Weights of a small GPT-style language model, trained from scratch on English Wikipedia.
Size: 11 layers, width 64, MLP 192 SwiGLU, 1.64M parameters.
Training: 111M tokens, 6782 steps.
Each number is 500 + 25 x the weight over its row's rms, rounded and kept within 0 to 999. Layers, rows and columns count from 0. Numbers have three digits each. The size before them is the row's rms in percent of the matrix's.

# q: layer 2 attention query, 64x64, rms 0.0962, rows 0-63, columns 0-63
# k: layer 2 attention key, 64x64, rms 0.0951, rows 0-63, columns 0-63
# v: layer 2 attention value, 64x64, rms 0.0719, rows 0-35, columns 0-63
# o: layer 2 attention output (transposed), 64x64, rms 0.0722, rows 0-35, columns 0-63
q0 185:510519543463533459498484526527472502494455511484513460555508450491465501474500488475486504473501509493510475507511461501487511520509518480548486476490507499522535471531563514472527516525499488
k0 115:465464466481532509482467481532521477474513498475495541467519509448468495502509528528512485518482512504457533473485520520472487502493465472521533533497511485496557503553485536497478492495510527
q1 051:484545484494495475464497529544522504479503458481503502545487476481514509492503484480509467508487499426489495523479447541526533530485484493514518497470531535491490502528514462510492522541493533
k1 074:525509481521450510490540469471506500549541468515503500478493529508505497536515522490523483534503513527510490507478524485522498483496487539461507513539510530471451527454451468509476493468470491
q2 091:465488480527473531472532500487508490517540480492483521461478552495510483543506509497508479538507482480479529496473520529528492480498478528480546507500500516477452551481438462520496503477494501
k2 095:539513509527462491478550481474509523550489494555509499511484513528507501538502502475490491516517494485535455527503508495513498476480512525463496481524490523489427516433504461506502498512488512
q3 117:521519550489486462514496509532493508472436499500521483549493445493490501459499483490492509468488512521509478468519495474479505538518510471520477468482504483516531482526568528474519521504526512
k3 112:448495479499542520522464514521494511451536519473470484469526493477467497498485488524534517491484504509449529505513496519515496507514481480501507564458503459496572489521488528480503502484497502
q4 095:514516535475537459560465517502534468502453548479459473538494480494523505495468463521495490487527502474503479482506494489480520522516551456490465508484487503484523475516513510523523522511508517
k4 112:495536480476483484486487511525535532464557522498518519464485506484483457475488503543478473480517509505485512480521507511490459533510457515512548520526490432476532513520481519495492463493514492
q5 084:498437497504504509519514508508575509501529496493456502468458506490485492535511532511505486489469465518480526559494506480481489505530443506499500508459501525516491548535474525512518496511486503
k5 087:471496459511468539543530489443470497552504494468524523550548520537500472524501501464500473486522476475504516485451476483550498511486488494507495520488490495483502508497483486512523522514477475
q6 101:468475462544490511544519489481507459476563513495521508466500500506524508534512484531513488540517482470469490454495507521509490430493507540470497517494471532487474535492483481527512513504496498
k6 084:524521529526444477488536473515477525539494531522476494530518518487526531512489480490497522513493476479509474554513496440497499482481473507463481479492499524466478490458502477560495507494499536
q7 096:462467545508493527474538475550466542516452445502503501481512537507508504485487576483509530497522510477494507517495499496479452492498488492527523506522502472493476489487499494473470499513536515
k7 085:546498532511531544490491484479507536547520485499542459497530479534474478505527526468468504529518479513486502482495524483506518482485498486477501489498479482544479516523520512435481481473453528
q8 115:485506497484517481522477511524525498494461485492504478513509482496445492490480512506500548452462532543481521558496475510464509526504496486504505517477499499540531486533564546480476508514492464
k8 081:474459483495501492513495511479514495471516499442522540515510468488510465487507514496513466485482470522449530500488493507532485501563454530531508518476508462526533506565485514518503512521490522
q9 085:506510499499533486445470478508523543488536493517543502481519541526473491519475497534469507492490504513508516554481515534480482491427528518526523487516462525522465509465505483480486506490473502
k9 101:562472498500455445497507524482514530502485479506499506508515490532522525496482458469490498479505483537556452525476500500531517479497516539466521456540502502500463494486506460494529499492487485
q10 098:453473503511512487478501528470485468532535485500521492502495547461493475536518462513546524518506529529446562519466526520482503496515469531517499513469505500521495506513484468461500507475511514
k10 089:493492447531519500521525489459486478534523510469480515528511485500493484534559514469511480479488472547523492521496535485543527441545486495486496481475512490495518490496492475535507538499505463
q11 082:511462502520483503472490494468456498541543476491491509475479554486523486544527494517538493504536451525488551481457556517538510519513473500501510512473503493525492511482463486486501493478492503
k11 084:455501457521493534539511531495489490556487501487483497544502488497510510498530489476530489475496477503499485520482477499529520454539480488495494477487516503502473526475501472516548571456482469
q12 106:504504505482537481505490508521488484478485480496547480526518467488470511477500529494482528465475520536526514537499476515448514558492542499535487493461478497522526468522551506478515510486509448
k12 052:503492480519514497525497499517506502500508449479515504492537472483519488489523492477491509451472518516465537506530518496540508486534456532519479505523538488511516464574493522487485493532505433
q13 095:528531526457546435461499447514500528479480512526471499507510480490500506514458479523468477500520477514533482508492502516488491515491563492518500499519465456505513466497532511511532524477499517
k13 080:511469452504502481512471510529573518444495492520511490466498480499462477461481509524488479519470507498510506482513507541481489514504489521483520500560535473487530495505501529456483478498517543
q14 077:524516491471544471464511475526471518504493473527507492457505517483507525551476578547482450491498473514500508502479507485493478526482520499491533467512492484495453497473486499535502532477512494
k14 096:503511514499508487456486498528553526476475485511521469520521488509462509446464457532447503525498505493492492475504526511507501454483483469528521462539516485520535490477503514486541457485524514
q15 091:505534486497484534450504477532490534526494482522513498465512541499512500523504524483517481549508549474489486507494481462544479476493514514463516512517529509478463515467454493547464468510514528
k15 069:501512540474507502449477521453500486512474502508514458494432492519486509466500508531502525513482492507527467484479529467479477520474543476531552491508509513515480534468502469501489458527524499
q16 124:487483506468535477525473533498494475502498488491521473537488464485470489487481477490509521461475524534511516506509494542486520521525488486544465527483504488535559462542551515491471533477486483
k16 062:512498444497488513564504483515495476491522479460495536517507518481521476516526499477532474459491536540450532526506514530525512494526486519503469499481492481504532487551500520509496541468470483
q17 089:460489504532491498539494551468498453539523479483526490494502494494483497462487518500560514481521521518454513504519489503496522452484445526518485486493475540535497543534496494488504521516475491
k17 081:488507492482465525507523466494488514521513516475516487532523493479483499534510488463498501478514522492470512498482547509529501471559476467507471493460454501497563490532507507562534521478480520
q18 082:514501490494494513519484482525510524490522460522550436444504512483469463512461548530497492497520543529523515475506506475479472500501512496506494510502528529510483498471470541526457518481501460
k18 077:545520522529475490486507523502481527485478500507493508510460519510507529444483505520493486493481506493511463484490539448486468489429553477511518505522487489504489549455490488490526456524500506
q19 076:490511499482528492462540505523463504498535477531521502459495520484512522517557482494491434536514497518508441483484499504492467497480532530475515530534531490504490451475505484538478513490500487
k19 123:531493511537486493465504512470511505529482475525488493488456506535521493486493512500487520535516493479545452478480493492500508461453532500489528493534495537495415495449492479483493490498520525
q20 064:507475509500491554494498466559473508497474480492471532475472541485526517461488478483492604507514489475513490533503501497480529501484494476475521523483522487484494485485512496468504496529506514
k20 163:536496520525490491477546500471495513557495483548474474513503510533523486512507483495476487521519454496517490491502486491506528479472515524457521483523486527514416528457497466475494479492482510
q21 173:512520487530476500466519461487510528518527519519495523474520541530524506514525518487505473530516489462517481480482506472506494469495505523446524487524499527475437538456460463524513481537491503
k21 064:472500525480504514458472544481492475486461508487488492496518512506506502472453484561474524523509511487478500485459479468515487531506509496530539533520515479506514468502495499492521485545580510
q22 063:489507507499511484462535470482469531492515549512498494469538503457518524555512469496498478503485536494502515493501495509513491459481510524457542492512510480463486551470475478539457520518513536
k22 208:476490486471540482515448508512509475467502507471515515508491496483478492494502496514496495496479500518469533510511513507492515532527477478543498514471508481517613479561501531519498481494517497
q23 097:515493491508499477516472486483497541514491449519480525548536536456547527462434497474520514482553468518485485527498522497512497496507514482509503444486477495511497514510524505505530528521477509
k23 111:491509454528475512486512502470538521544510478502486484500532513523525487484497477490463464545505523448508492485475505486516514508517484497457522493531489499468449539467484474518500473432513508
q24 094:517512508509501502494514495519515450460515529491544494477456508539485494534530492505526522487436525482497490502485450505455523544483479514529489517508539538515498454492491512490505471542494523
k24 095:518486567486529534504497507496432488468481477484478531489476490472477518468482493488500498455453493518509515518518461488516505496481526556547501529484501504519487503497504536495472517546516490
q25 076:504467532491464491498508532501479491527500546507458480484505508541453454489531505460508501484529504487447514463541506509505508519513434491486495541505513512465530496501515501468514484463500527
k25 080:512483527520508501519518478466510500517488512541497469470475501525460494539524545494538509456536480513502525501500479506489489487516519502440487527494465457466431506475494495482518546503478508
q26 091:521501501490509497484506472508502523478460464548505464522472498495501526536537493492545526551520491510537469521479508506509542472501497470511499521513515480482467523477440515463475487532511551
k26 077:505493493495534519563472528502469481491523511499462509504495517506472500448538460502511514497468510475502486456549449487512491535500516512490513449479521504513534520550495520510499486501468465
q27 085:499543500472508523446477454525479513463478496508516501475517492451500506519488485524449515517516499519513536574481534508506519501464547497499517508475497483489514516468483514496489508505496556
k27 086:518499481509512429486503514471506517544544482542497456499482500517516490507524478505504450517461472509543476498515490506492519469465505528487530519521539534521530510473479456506505471498475476
q28 093:517490448488471535534500500516525502491543483538493507481471480505454462481478533504469556503465526540509500505546520484496507487524507489490499523459494477512506490486517525472487502437509470
k28 089:532495518544442494503553436492527530531488502545487529515508495505527504493499505528509503495539476518517484503502498480478515517443505521456497503515504528473482511452485493511500476517459471
q29 107:507518514475509495503507491488444489542472511498512519496521518488544538492464516477489510506502524505510489545451466492482507519448548559516509537466467492528490517513499492482476555486502499
k29 102:517532476480524484491506527464552494536536475504505507503457513515472467518503504481477486506450522528498485499534516485496505487512447468521514478525493513530461479493520490545479468550513458
q30 078:493516496525477504508477474506487525505533559492501549530534532476526500464485493496452475469526492442480517487523511497482518474520480503446475449481499522482512525503507484495544516513493530
k30 080:493496499512494496468492513481518532536518528495471456517547501497524466518462453537463490515546480480510531520464514518478507502522491499490495568498477513474519469473488466494543491482532511
q31 090:501512525521483514496496462511506511522477536484433477500513476497486490533440502527420490486481518465545503495490487515528494519511495539476476505500522510522493515491539512519467546505492522
k31 090:527511505474473501470503517465550484476492503512482530519465534503493497519499480549527493545491495486487505532510493512461523531458499490494495555501524428480472490477489471487530482503513543
q32 066:508506528478548470524468483521498491506454505495507502502511487509464536511516503517491515462503466545527505503509500467442513526517511497505463515484486487536526484516549571478529506474514467
k32 131:475504521472548485516461540530473492472478528474502474532504478491466502460476494499486516491493520486498505490526472518501501526521519465528508505461521479520586457528528524496517489513525511
q33 146:510504526473530465504476513530488500491447505490510481531516460492468512476517492509499519452513500514513491517515477496457527538504516460524464482488501489524529463537570533470521524526510478
k33 119:460497494487510485494445518522507487455527489460507498509519486477479467482475493515498488497491510505451548478514493518504499532517483495524533525476520478521578480564480528508493466489514504
q34 092:515521508455523467476464523538487521489453517501506493540508454482482511477503502488487499443503484490521497530516477519476511529500509477517457472472514492510526459526556525478538535528502501
k34 080:467505475512478504499476498488520499510547498469511520496506539482463502491485485498534486537522488484463553472455505521559516496485479491491507541497543498516538469517434486534500497491498468
q35 064:521497508498491516540496514466524484507483488501458473524529500534480498481476485546512523517473555559477480457516510477478490515483564477515483526507469457537514484502527501485486498479474481
k35 086:455488505491528489512458499516527497448490493487535524467498479459491479470512514507516545477481515525485506502542526498473491514503467482531491508468506475487553515537520556470520476523531525
q36 102:534479501491514510527493513489468454503495525477491476508482469515445527528540468473469476473501509543502463506486471535472535521500521474506471487522523494503520482533538539550493509493495462
k36 080:491504500491527516503446523549532450455493514477478520485482543453514511505454525525515477485513523489477521490536456522506477519501495501522478506473519502495522490529493531530474523496550530
q37 100:515516501485519466508483507517562531468464520504497498518496463474465525482484480575513536463481498529497510532553508475461502531473512457480489482486499495510519482516520528473506511491503523
k37 086:448468458510486506539522505472489506461506498487515512504497484476513490483507516528485479481503458499471510463485469501507464482538450513531527533482487521482527569520466510518542531522502504
q38 092:483528531465545474502497480525548493518468511476498485495481523522442512500481515503527515465461547508507532537485495492470527519511520472505510521465533492511492507522537536493457505461472483
k38 123:475461478510486507489475485459537492457510537491494559513474474490507455502482470501473491508535463528471500492481514537557503487523472473523513534505499488512521466526480487510518497551514504
q39 082:530507495467546528517489481509486512477478539469504515549520467485530533488484478491486508498491494463572459483509452502511520514532544485521460492462490509497509470475519506522516527486522497
k39 084:501500509469488490498466521523511510469522492495508520469520508472510506478489433545468508504499498519467546462506484478484484549468482498521503509532515476526529489566497525480479461468490465
q40 070:525498480510455541517535508486513507505546483531518493469473534510473485508493528504469494511479525506480481519526523467522476480464491526490485506548482547456467526470511476519465465482513460
k40 107:551518520506502522454535511525518505494478502512477471470485515517529549554551518508520531489525509511500458546492485454490507504475531502478484485490471505542467493484522466478480494500475510
q41 099:464508521539512545500514497503496486493501505491458516448492560504532517487484535518532504496531490455496502476513517469524493495449497496471527531551501508480464508469437482494486512490510514
k41 082:542505536491494474458524507477493549536512490541513473502488506525489488520491509471445493521516482490521482475529520525481501472466518507487514492548475487513439490449502472481510477498495546
q42 088:501483537473508502539502509527495495490466533500493471484527462506479492490443548488479478456517521504494478537514463457451491539507520492484484494508504526448498519549520523520510510505517468
k42 086:471513506470513549504454486530519518476522508493489508478516529494490502516489514489481492487532508481437549459531508507507476536520472466536467503497480468520555474557500501509479486517493487
q43 108:521503535494522467453498479515478538480479456540512514490547471488488484476489546495440497478494526507509486516481486536523462522501549516523534432497490491496498517494505518499519475501513498
k43 109:517446519479505499516479479511526503497513477493497466464573495497486547470471487477511458525485527512536515481497549525477517515516494472499502458506532502510553501507499519469467479476490480
q44 069:516531507516497535466538502498505522490540445528535498460469506526488507514480523489486490498506490515511493505480522471521465475461525508511513523563468491519468529455466486484484461461515483
k44 108:548508519512482499475537487501498531543471488543481476483495490529508508500502506492497510504495527508556447488515519482491479494447533514467499461527491541488431482460518480470497485494486506
q45 095:498469487497451485475509516482436491514469457518470505499481513488490479517534460490534490518522483542461519465490564506522480471497483501529493514534552474511509484517483514501525492469490505
k45 097:478510464550506513510494491472507490534468476515511495499467512521464518510534550482537510522484514473520496505489505489479503442491511515467498491511516518511439537448484481474486525510508561
q46 104:532530521498518500500527537535502512448459516537523460500503450486474509480484505498494487514500545495528450460515504470498487516504548462479487450527520477481512480477483529486531494504515506
k46 092:507502530498526468513477508539436512459495488499494516448474491497502515474506531505494523508488535470513509434519512471478473531476510489524514498490513503501553501511493555474493450495525526
q47 095:518487473524466459497494515539515488543493488509496545515505487483503503465513550467496541521478499481484489439493516496528519529496515491487501419467520512495504505501469503489558524499510507
k47 113:466540503485492499551492501535457485490514522479499503523550509479500498511457502473507511488516492464502577518494512474495516535502471477503501500472517483500563507498508530518518475505529446
q48 052:510471559504494516477525520538509502523534474517545536456487520501490488535469503511444492463497507495450490481458511503510455491460512499496534501545466521523479491510478497510504492485513471
k48 135:552509521517493506482532491495499528526486501536487473486493516520508513522510516476481507511516495500549473509495512484494485477467516533471504444533479533498435509425515481472492512485486547
q49 105:481531522508533490505506495552488507495464503507479476478526480493491529475458554514479487466502504472522477562512447513465505479510491480462514508502533520502473521496524502515456522539539487
k49 105:552524557469502515449492520484510508465503506493519471516487515515496497489486493537456466569516485470484487461523503490498506534497542474508504504508479466531520463520488511491505454510479515
q50 086:535514534530492530502456501470523493483491497517478505475518513515490491456502490464493552477511495508528488532526477522505504552496468465468492472487512556483502508500474513470500489538446545
k50 092:509472511480493473538512509487479497478512514509450469506516518487506512496487510485508443465505505467473541474510487551486543544504527523514510519469481461457544522519500543516509528513484462
q51 125:481501494507456523479501472502490482524498499502488555470477527527490483530533494514504477564501526501503506472467523499507482486472460525508535539541521487542486516469450485478481466527496530
k51 048:498527495468524536503488528481457472515503495473506521522492477487506509469505491504576500467462465516540489477486465528490511509468486503486509497466523507557479510478502524491502518570499523
q52 129:502492514534478502481525509489548503472512494513481482443504534522514521539529508526509509535488487488487500505452512480507488497463511508458540525542493495459453538472451485489482508500515550
k52 053:505482500528531456504484525483483480419547511534493497489477489525466472483501531489481516484523491501498492483568477512497498554454473513495529503463511450505506493489500498497503480507489523
q53 075:496492438518490500513482451508491496534543481539478549504478532489521527486558523461525542481497472513479475482506501522526550468505485472485514489508499500490498485503477515485525549486482495
k53 214:464495480495513520547461496515520479474516498455475506527529494461492491477475487494498499477495498500459538515507491509506517540529461485524495506474501487512591476555501541519488496490513495
q54 197:485492507457521491521469524547491478475483519475522503516512467478472493453479499489474510464488510512483509517526483532473519519510506487534467476473516503503563443544559526497504518492511492
k54 054:557513523499477485488512480462471533544528504511537490483507521521521512558487512457493480512530475495533495541472539502500509439482517525503471523521485535505474508454493472501491489500485495
q55 124:496471453510537480485484480492517509505517496497520496489510503493519511524544505538476506480507427503443538471488521530527449487452500476492537471532497512517514512474480503534505527516521469
k55 103:487499484515511452502480513554518511444516501468514461524531489487513529510468506472485471515530459518517495554495486481505498482501485498497497468512493475522548498505480507505533534431511533
q56 102:477489529510488501505477461541458507485512492513499498500524492494489511456439539507496505506540487507438500499462510487555550494514470455496499539502512479478500479520484529473515488483539522
k56 092:503499505517482565523502488449474541530567518533496470505513487503490493496536456482504522536493459505467514489497493473459491487531504491480540456497489482506474499463500486484500511471466508
q57 096:471541546520486512462505503498476504465510562492489511461511501499501469491512466543490486522496533476470525455516506482504482491496483481465519515525490530523532526490466477483495472492516569
k57 096:495481513479516439521524531495454503520524522497514470477467456483477494512535517520540488495503464532523507494512519503465509512541490501529505560461475506499566502483515508473518521513490510
q58 089:509524489507509470459498443465508527500467519499458518520474497520509512512532469516517479548534464475548500488465525509551506474526487500486509464503498491513473511489458493505557477516487516
k58 096:453494464473506510536470529546512481452496512459473499517528473473481521491494462508519510490481507490463520476484467534499490528551498491512501495479536479498564471550508517489508502512512504
q59 083:545468495448461512508507537542552491526468497489494509501413488522496495539509516480491536515495490491500476511488463480536502480486490536502469535506495496501482501516499508474507523505491547
k59 085:468522533469503523547490478529542471472499528520482517491475537510464489495535488488519532486465505504499504497517477508540463539456486555486488442492484496523474523497501493516497470533486514
q60 104:470493472514489463497511445512492515530454483516462500508495492491520539516542485533513483524524462488512487460469514534524497466532477493481522507541514458503491521470458505522480495552493518
k60 086:486517479481527524523449525549499474472516527466490505537520489491483484471496479499526493519501487472474497526493465526480505525530486471508506490465523485542557503563502526483508518462494534
q61 094:483502503506521536490498523504522520511588500520481520502492556487499505512492515476544484478556488481524480498555491508495519499529463491470479483488468498487492522518472465486466520476464521
k61 098:485493492495493502525467493476537520516481476483461495511490504467516464462516482501474505497535492461491518450504504549523493574523508498510496511509483501460555472527510519516566489483502492
q62 096:486469512495496499481500512527462476554496468502488485449466493523486487487501570500518521452499493515506536512527500516497454544503467486488524534521519492504490507484454514508461495457525476
k62 098:503532507492514521547489499546539506468501499489492474529474489497474500486490544480525455489510487533481541497517490512484494541476542482503474493506479449533526494537500566469486510505477471
q63 096:526512508516505471518499497471509506531503528479474524552471551522514523476525462475540504500523468472527492467496504503506528520512468482496492457510495525481477494497486473485572449528473495
k63 087:457483490490543539516500526532483471468496511457457500510534479476495496477489442498499509458523527482460540469482474540521482517560496506503491498491508477484510487538509526497506510493535485
v0 089:468480504468531538505506489497525537536533486474492447496504483502489541490476511492501473534554526527482540476478515469503460544539497500523507526492442489534505468494496509486489517479488515
o0 093:500515490428506492480523483499506544560475485480555499480496527439517517538535461507516492540496532493490515489479504495477497478462508533503528500492477490503527496499531482479471508525482481
v1 104:520497503510469459494479544483475514519492498512554499494511489515494524443479526456512523509471473482506485517523446538528499455495504526492552505488551522505512468501514490492517465473526486
o1 107:495516500513472516541476551513534474480527513510465481533497510557489503477466530508477497477523495504489466500516461488530533496470527465488476538487557540480495504473488495512501455515481478
v2 084:522496495483506489504502494544463499484528513492536470516490467474471472489486520498472517458479515549504482462512522506461533533504483540506478549523473530515479504493523507547469484548465518
o2 083:497497494495522479477488475476448543523456486534455544548516494465483495510534478516521522540501469522526483479520478509518514473528505491493492478531508467504448488505489473507514480531514545
v3 100:499546554475501520497532525497509537501530491468564478548471489478451465493493480512508506507490526470474488523516476490554514473534510506529503504522466494522498475499517490507475477461499491
o3 102:510516512463492479501457463481533485514465503510552495503469515497486507568496446493493506537475532543546462480511519497528539468480496526521519475484529485500492479508534505514494485483484485
v4 104:500483491528443472506479482513504509499532512493494503504492479501538515537512486484524514525510515535502472490517500481515589507485461539506479543498497504455493499505496518504463477497426506
o4 100:464492457565583476500515504530506522454506501487462512563511521498476494505513492521513537483537493479502498501479511485487501484527502450484504494489486476495483481516485520505466523519516473
v5 102:457529530513486505475492504503528523512529502517516446518485492477452483462452500455493482496509508486505480525558480515547515470491517519486506559487485491556512505489505472530519504499478488
o5 099:490543504542469514532471475510480517468484493512512492523519512440499476533507456542501484511554544501532453481495495486497513486527510505498500494457553487481544485498491480521469482495506494
v6 100:505517538528511548512488481446478478511502518503473506470491488487528529484503460497499566523493491525504496512509474498472510508490502483503473498481575537542500524495490488525478525462532460
o6 096:522530516517511520486482518518483503490546474459500499502507492477487504466425537463483458453532489522517508537516504514487511497513506453507491512498527475503534513523509511477467558472491472
v7 096:529470489460540470505528510495570511518492490513536501534465505470514524461507567498483502527521506520520482504521486495509489495517512431500486489508513518511502438489534497492510529487505499
o7 097:501517495430486548512492513480527501524470488511495509509472469454518508503487485495531512506494551532504493494520461490517507506499498469530484415485501513498537473507547493482508491521472534
v8 099:505505486497481516490535523506530510483499478494512482474542471491487475532531530517481472529516526531465504467506533438488490517510481503537476470505451508471501503504508509498514530499574550
o8 098:523503492471473512490510509448505522555524525536538546478446465508472492495524491493546492517480528524479489492500541542476484489466504535506483491534478462476480463495520505499499515478479500
v9 098:540485532486517507477502510482493486503508470499438496483485468490546525507528486473495487532509536525516511521529473502471498527479485527493452491490541524568512515499498487474495563514468494
o9 102:509526500499505536471526519490498522552532455540470512535505503434496487465460512474485481465451517500507528544482515492475522528498534482529510464487501471509535473503494498490483495519496485
v10 095:503559530522482552498482519483468494519504427506536475493502489521456491486453446495497512454486502458518487490505502504533479524479514538479512483488508503481523487502512510514511463534491492
o10 095:456519531569473520514461482516437455481522512487501491529481530487489503510497475500484496539528471535513455486506494492503503515484517509493516556509502522499498516469478475508531462518508468
v11 111:490560527508471469499504493481456505512504482501509489504512539492474507490473528483478444465468493542503485521490530548508447509514508492519509529505473477475498525502518494517540484496498568
o11 107:483573499495492494506464472495472504490478551511514512515523505521509521506548461553480490508480477505519450460483491503479469490500495515516461520482501483491494474518497482510549489512555536
v12 101:510480495499518511493510502490522495493468471518549522482485517492502526532540510506516506535517552521506486480531512514476524492476445481502503467497478493516513503491523516474467448421553488
o12 099:518495533482510495515433566450521492519564490492470528487473483530489475503480523502552496521516542501488513499502504485489514532501506462540472498487482494496477462482498516469486485494476500
v13 082:509517534514498499499482520534449453454502528497498499493473501484501520517510505530489493511467539540539457502562489497513481529515511490481519500494530518531500491494495495533484488546427513
o13 090:491528531565518534471495472514479485488495465500462511519518477497523462486441507503488526495522487502545498497540526505518499500465516459488481501507497479487477486539456504496510447511522541
v14 104:501459455495537514503501459476506498496489488479464537500521533519547513527506426549500497475498516507451541510483530500486527508483496475486507534507453494504486477493516524535497499515517474
o14 104:527446502429533493478489481521488500469515491473533508470535511478497524528537540477488494529509466482504536489454507517490463518500502511480533468538462510517494532492510519501460519512510502
v15 090:496476502438500464510523506493509512512474539508537527495461491512552508535528550528543489513495459482483528481475506502495467486500484498548497472536455482465494491517522514475483525487486511
o15 103:518476483425490445497532490469563506532489505518514489498481506520504514505531508523501516512427514509493508523492477502505508480474450512530513475511468504512474480497535490487540521527486504
v16 109:498482490502533504512515487504484545469497476491473452531515483483504557460493515484505514535489560468473512557522497524473520500525473514518495480505468505558501524476510467470476493519487504
o16 114:521509505495492484518470504473522532531438486468502517497534506479496499497476476528518476497471523499531554521480510493509508534544548506507487504452496482474483478478517512474433479530527477
v17 083:500482498506495485485489491488490514524502526483496443487499487505492576507451498471473501485470481479480500529541493527506465520502496484546484518495450478481488489502529495502469562523474553
o17 082:497521495470498515500493495497520538521463537490518492559543483450492513467520482556493512515468521513529486527450496526459508491477486513491481484489486474489495485470572466493500500513516496
v18 094:473454512510514528508500487515530478525476433455544483490477501498470497486470479505539521519545490504516511473467522478499490550483494499512493525542483518503517478491483523470462477481522544
o18 094:490476474475525520477471458483503519578513509446523488468463528502509530522546505496536515506496519513472497506483489471485519503498480497522520520499462498518514549500486497470473485503441497
v19 095:480533528511492493529511513517484497515482493491492446519517478469540457520491477467470506541541452493536512483464496548483524502546541497514489457506506506479492479490494499495490494522525444
o19 095:455537460509499488476517486489515501528488521501559505510509464526488511494456487487463500485514503494471504488541467484521527521559505525462530487467518469505511507495517515455504565506492490
v20 112:467508449502511447512493502457507516513502515516497517503474525492484492458474499532473440511511499512495517502503529521493492464518527475493552499526475496511505549504501486506549430484532495
o20 114:510502497498467478522494518530511499487479508494501518438517521551506477541539541527500461526488528485511493425498450492514449484512480511494473530490513523497488499494468523474508476493515529
v21 104:494515481510510519498490500492469502498517531484390529468500482519517487537524493552490489544492532507484513519497520462457478525489484515511499504497503495498508518514467494490497537546536509
o21 101:532482511530507500454559521474498524523520483499534503460498509491475499467487528480492472485457480486497548492489539567463464497457494525509517529522488506491479515517459525497494519497513499
v22 106:494526524509515512486509484474453556487515533477476453494475485492509523492477505476534490518476500451490538500493464540542473490515495546526468528504503493522504524502504504480500539490494433
o22 108:522546493493486454511514486505536509501474488497515481501553535482479517507473463502458486532460494516508512542465494499481522484489497566531530507499524497501542482469511489476458529503482461
v23 102:504492463492486525514514490491540546483519517518505465534480480508529479514499491479527482504502514506507494513509497450538567456546437529501500521511488475506510489477521501497500452514450480
o23 103:484471443515541472519513489523503470461478488497514531535504546493482483542507443527513518522526520474526524499520516477536481495540512484500500495485499525493522436473500489494456497506515487
v24 098:472522493506512490499500507515564520506489520508526495519454493523522459526524495531485523517485511482489499495503462512532519442553520489487499479485479435500495483505484466474524559536511501
o24 094:528457493545479502517536491500557466461475495497561483491477485533496516474473502498471476496506544482494490498524522517516524508499509509520530494451488484519497464489564508517477508457499509
v25 102:481496489494513491505502497497512496522443512515496533497532462495524496538474557486558529477471554495516497515494479515458484518463513503508497449484502472484496482482506510510538496545459537
o25 097:517503504518496500516506501474467493498492537465489501509527489450475522458476505531519530461495530493483516531509483484490491504513516461515558502495472490448455489506488484539559489559506516
v26 097:552495523459510528519537502432467533522500477503530508503483523522468524517490488512513491508460541497505476538511533500466471504486495463528474455518479467519507494522521514468486499475476519
o26 107:528504540447531509491459513461503491534484509482489497546482521489493508502503491494516486523421527529528482506472514485503485493491487504552473490485471531503477459482518487487557484523508478
v27 086:508492503504498524521540463494494496489509486524476463513520559492490457473510490506502465470526507509507506460458514557480485485496499468494530511514487515547504454502512512440547472481499470
o27 083:485500500472518506535483511447488499509477509503469510516505482533547523519515476494513435543529483494490511505479489434495467544542511514512509496448465533501512498492461505487521505484494533
v28 091:525438516517524508511497489483491486503519508510458492517497472513482500487478477467471540467529421527509533490517493485462508490496514467517485546514545471536486471504473475512516493524511471
o28 092:489485475484542524499515522505494554515481468453506496532529529502495519472497533469473473468531486481495517529502477475516497498550461472468469503499485511502561527470497464539504520482511512
v29 095:498483478470502528512491514518524523463507568540478468524482479509535493501523530487523520511475478544522473477459489474507557473510478482500487535514513471512488507512497518498465486456466468
o29 096:530471454505532442492519520503513490489497465474456503525503521523525494505475477511531513493543483470502494499533526486534520467522482479498508453490492565521510457464505506473514532494519504
v30 111:500471529500472539504489500498458499497536456485582453482530491503455513516482472502494504475533494494507526462478544478479507518488489548506499514495503481463500491496504506525488456498507460
o30 101:477513518483520475503458494508456539521521499509517507528470547496492497508532492475503535572538483509458502505501485490505487476504496522458493544546496472512492523477475453497498485506492446
v31 101:510536490497480510487540520526435516480513532495561450481476479510434450479518467478470474499499482506491511480489485488533489495512473505538508540505490509462504512492513512513517523523508483
o31 096:518504488479468519488544473499506477512496501561520516522489532533467506515503466489495500552491482512500480517502519524513524479483456560501448542490505480476455472483523501511509515459466511
v32 091:527480510491497489483516492475464544510522467508494522537470464496489431482495477528500460537496536525544500501455493480494527495504497530476489513508519491568517494502480496489503473518476455
o32 090:524503512537529513479509500481481493510473465523488530511493542488468504534512508452493482511478504475487484466521502472524499470537519490532512506458504541543515450495428512518487466530486491
v33 094:498530492481475471491492506493492511474552520512508527523474524478469522548540490543505478504517498564494497499489515452463469540530473503473473489503508522497485511498505532522496500482486430
o33 096:501541503480543448464511516519494512469511476538478539478491500421524485521484487458525508546475481521492482474532519527525479507479464476503483482510485479535513508535496479519493505491504498
v34 119:525500541522527533480472541458458499510528464468466505508462489504502493488542484516453525516509462493515488450543516469524485482506485485498493529518525509451504496522501493518503469487538483
o34 119:469521546526497511488510506511512520509539459478526507507456520565469480506500522457455515493502471552505483464505486529482491500460490470515475510513529507511534489467481511483508493445500505
v35 102:501526472483467531500506484515508546491519492529509457473513530512469497490470482490483487458500530531487490482464497487511521513510517521484490514497500448556510530500507525476510563506426492
o35 097:512488489519490508499502499511453483488460498515452499525511551429535505499530439499520462562537512470500466496481538492503501487520524534511508499497470522514511491493511475482505511509530486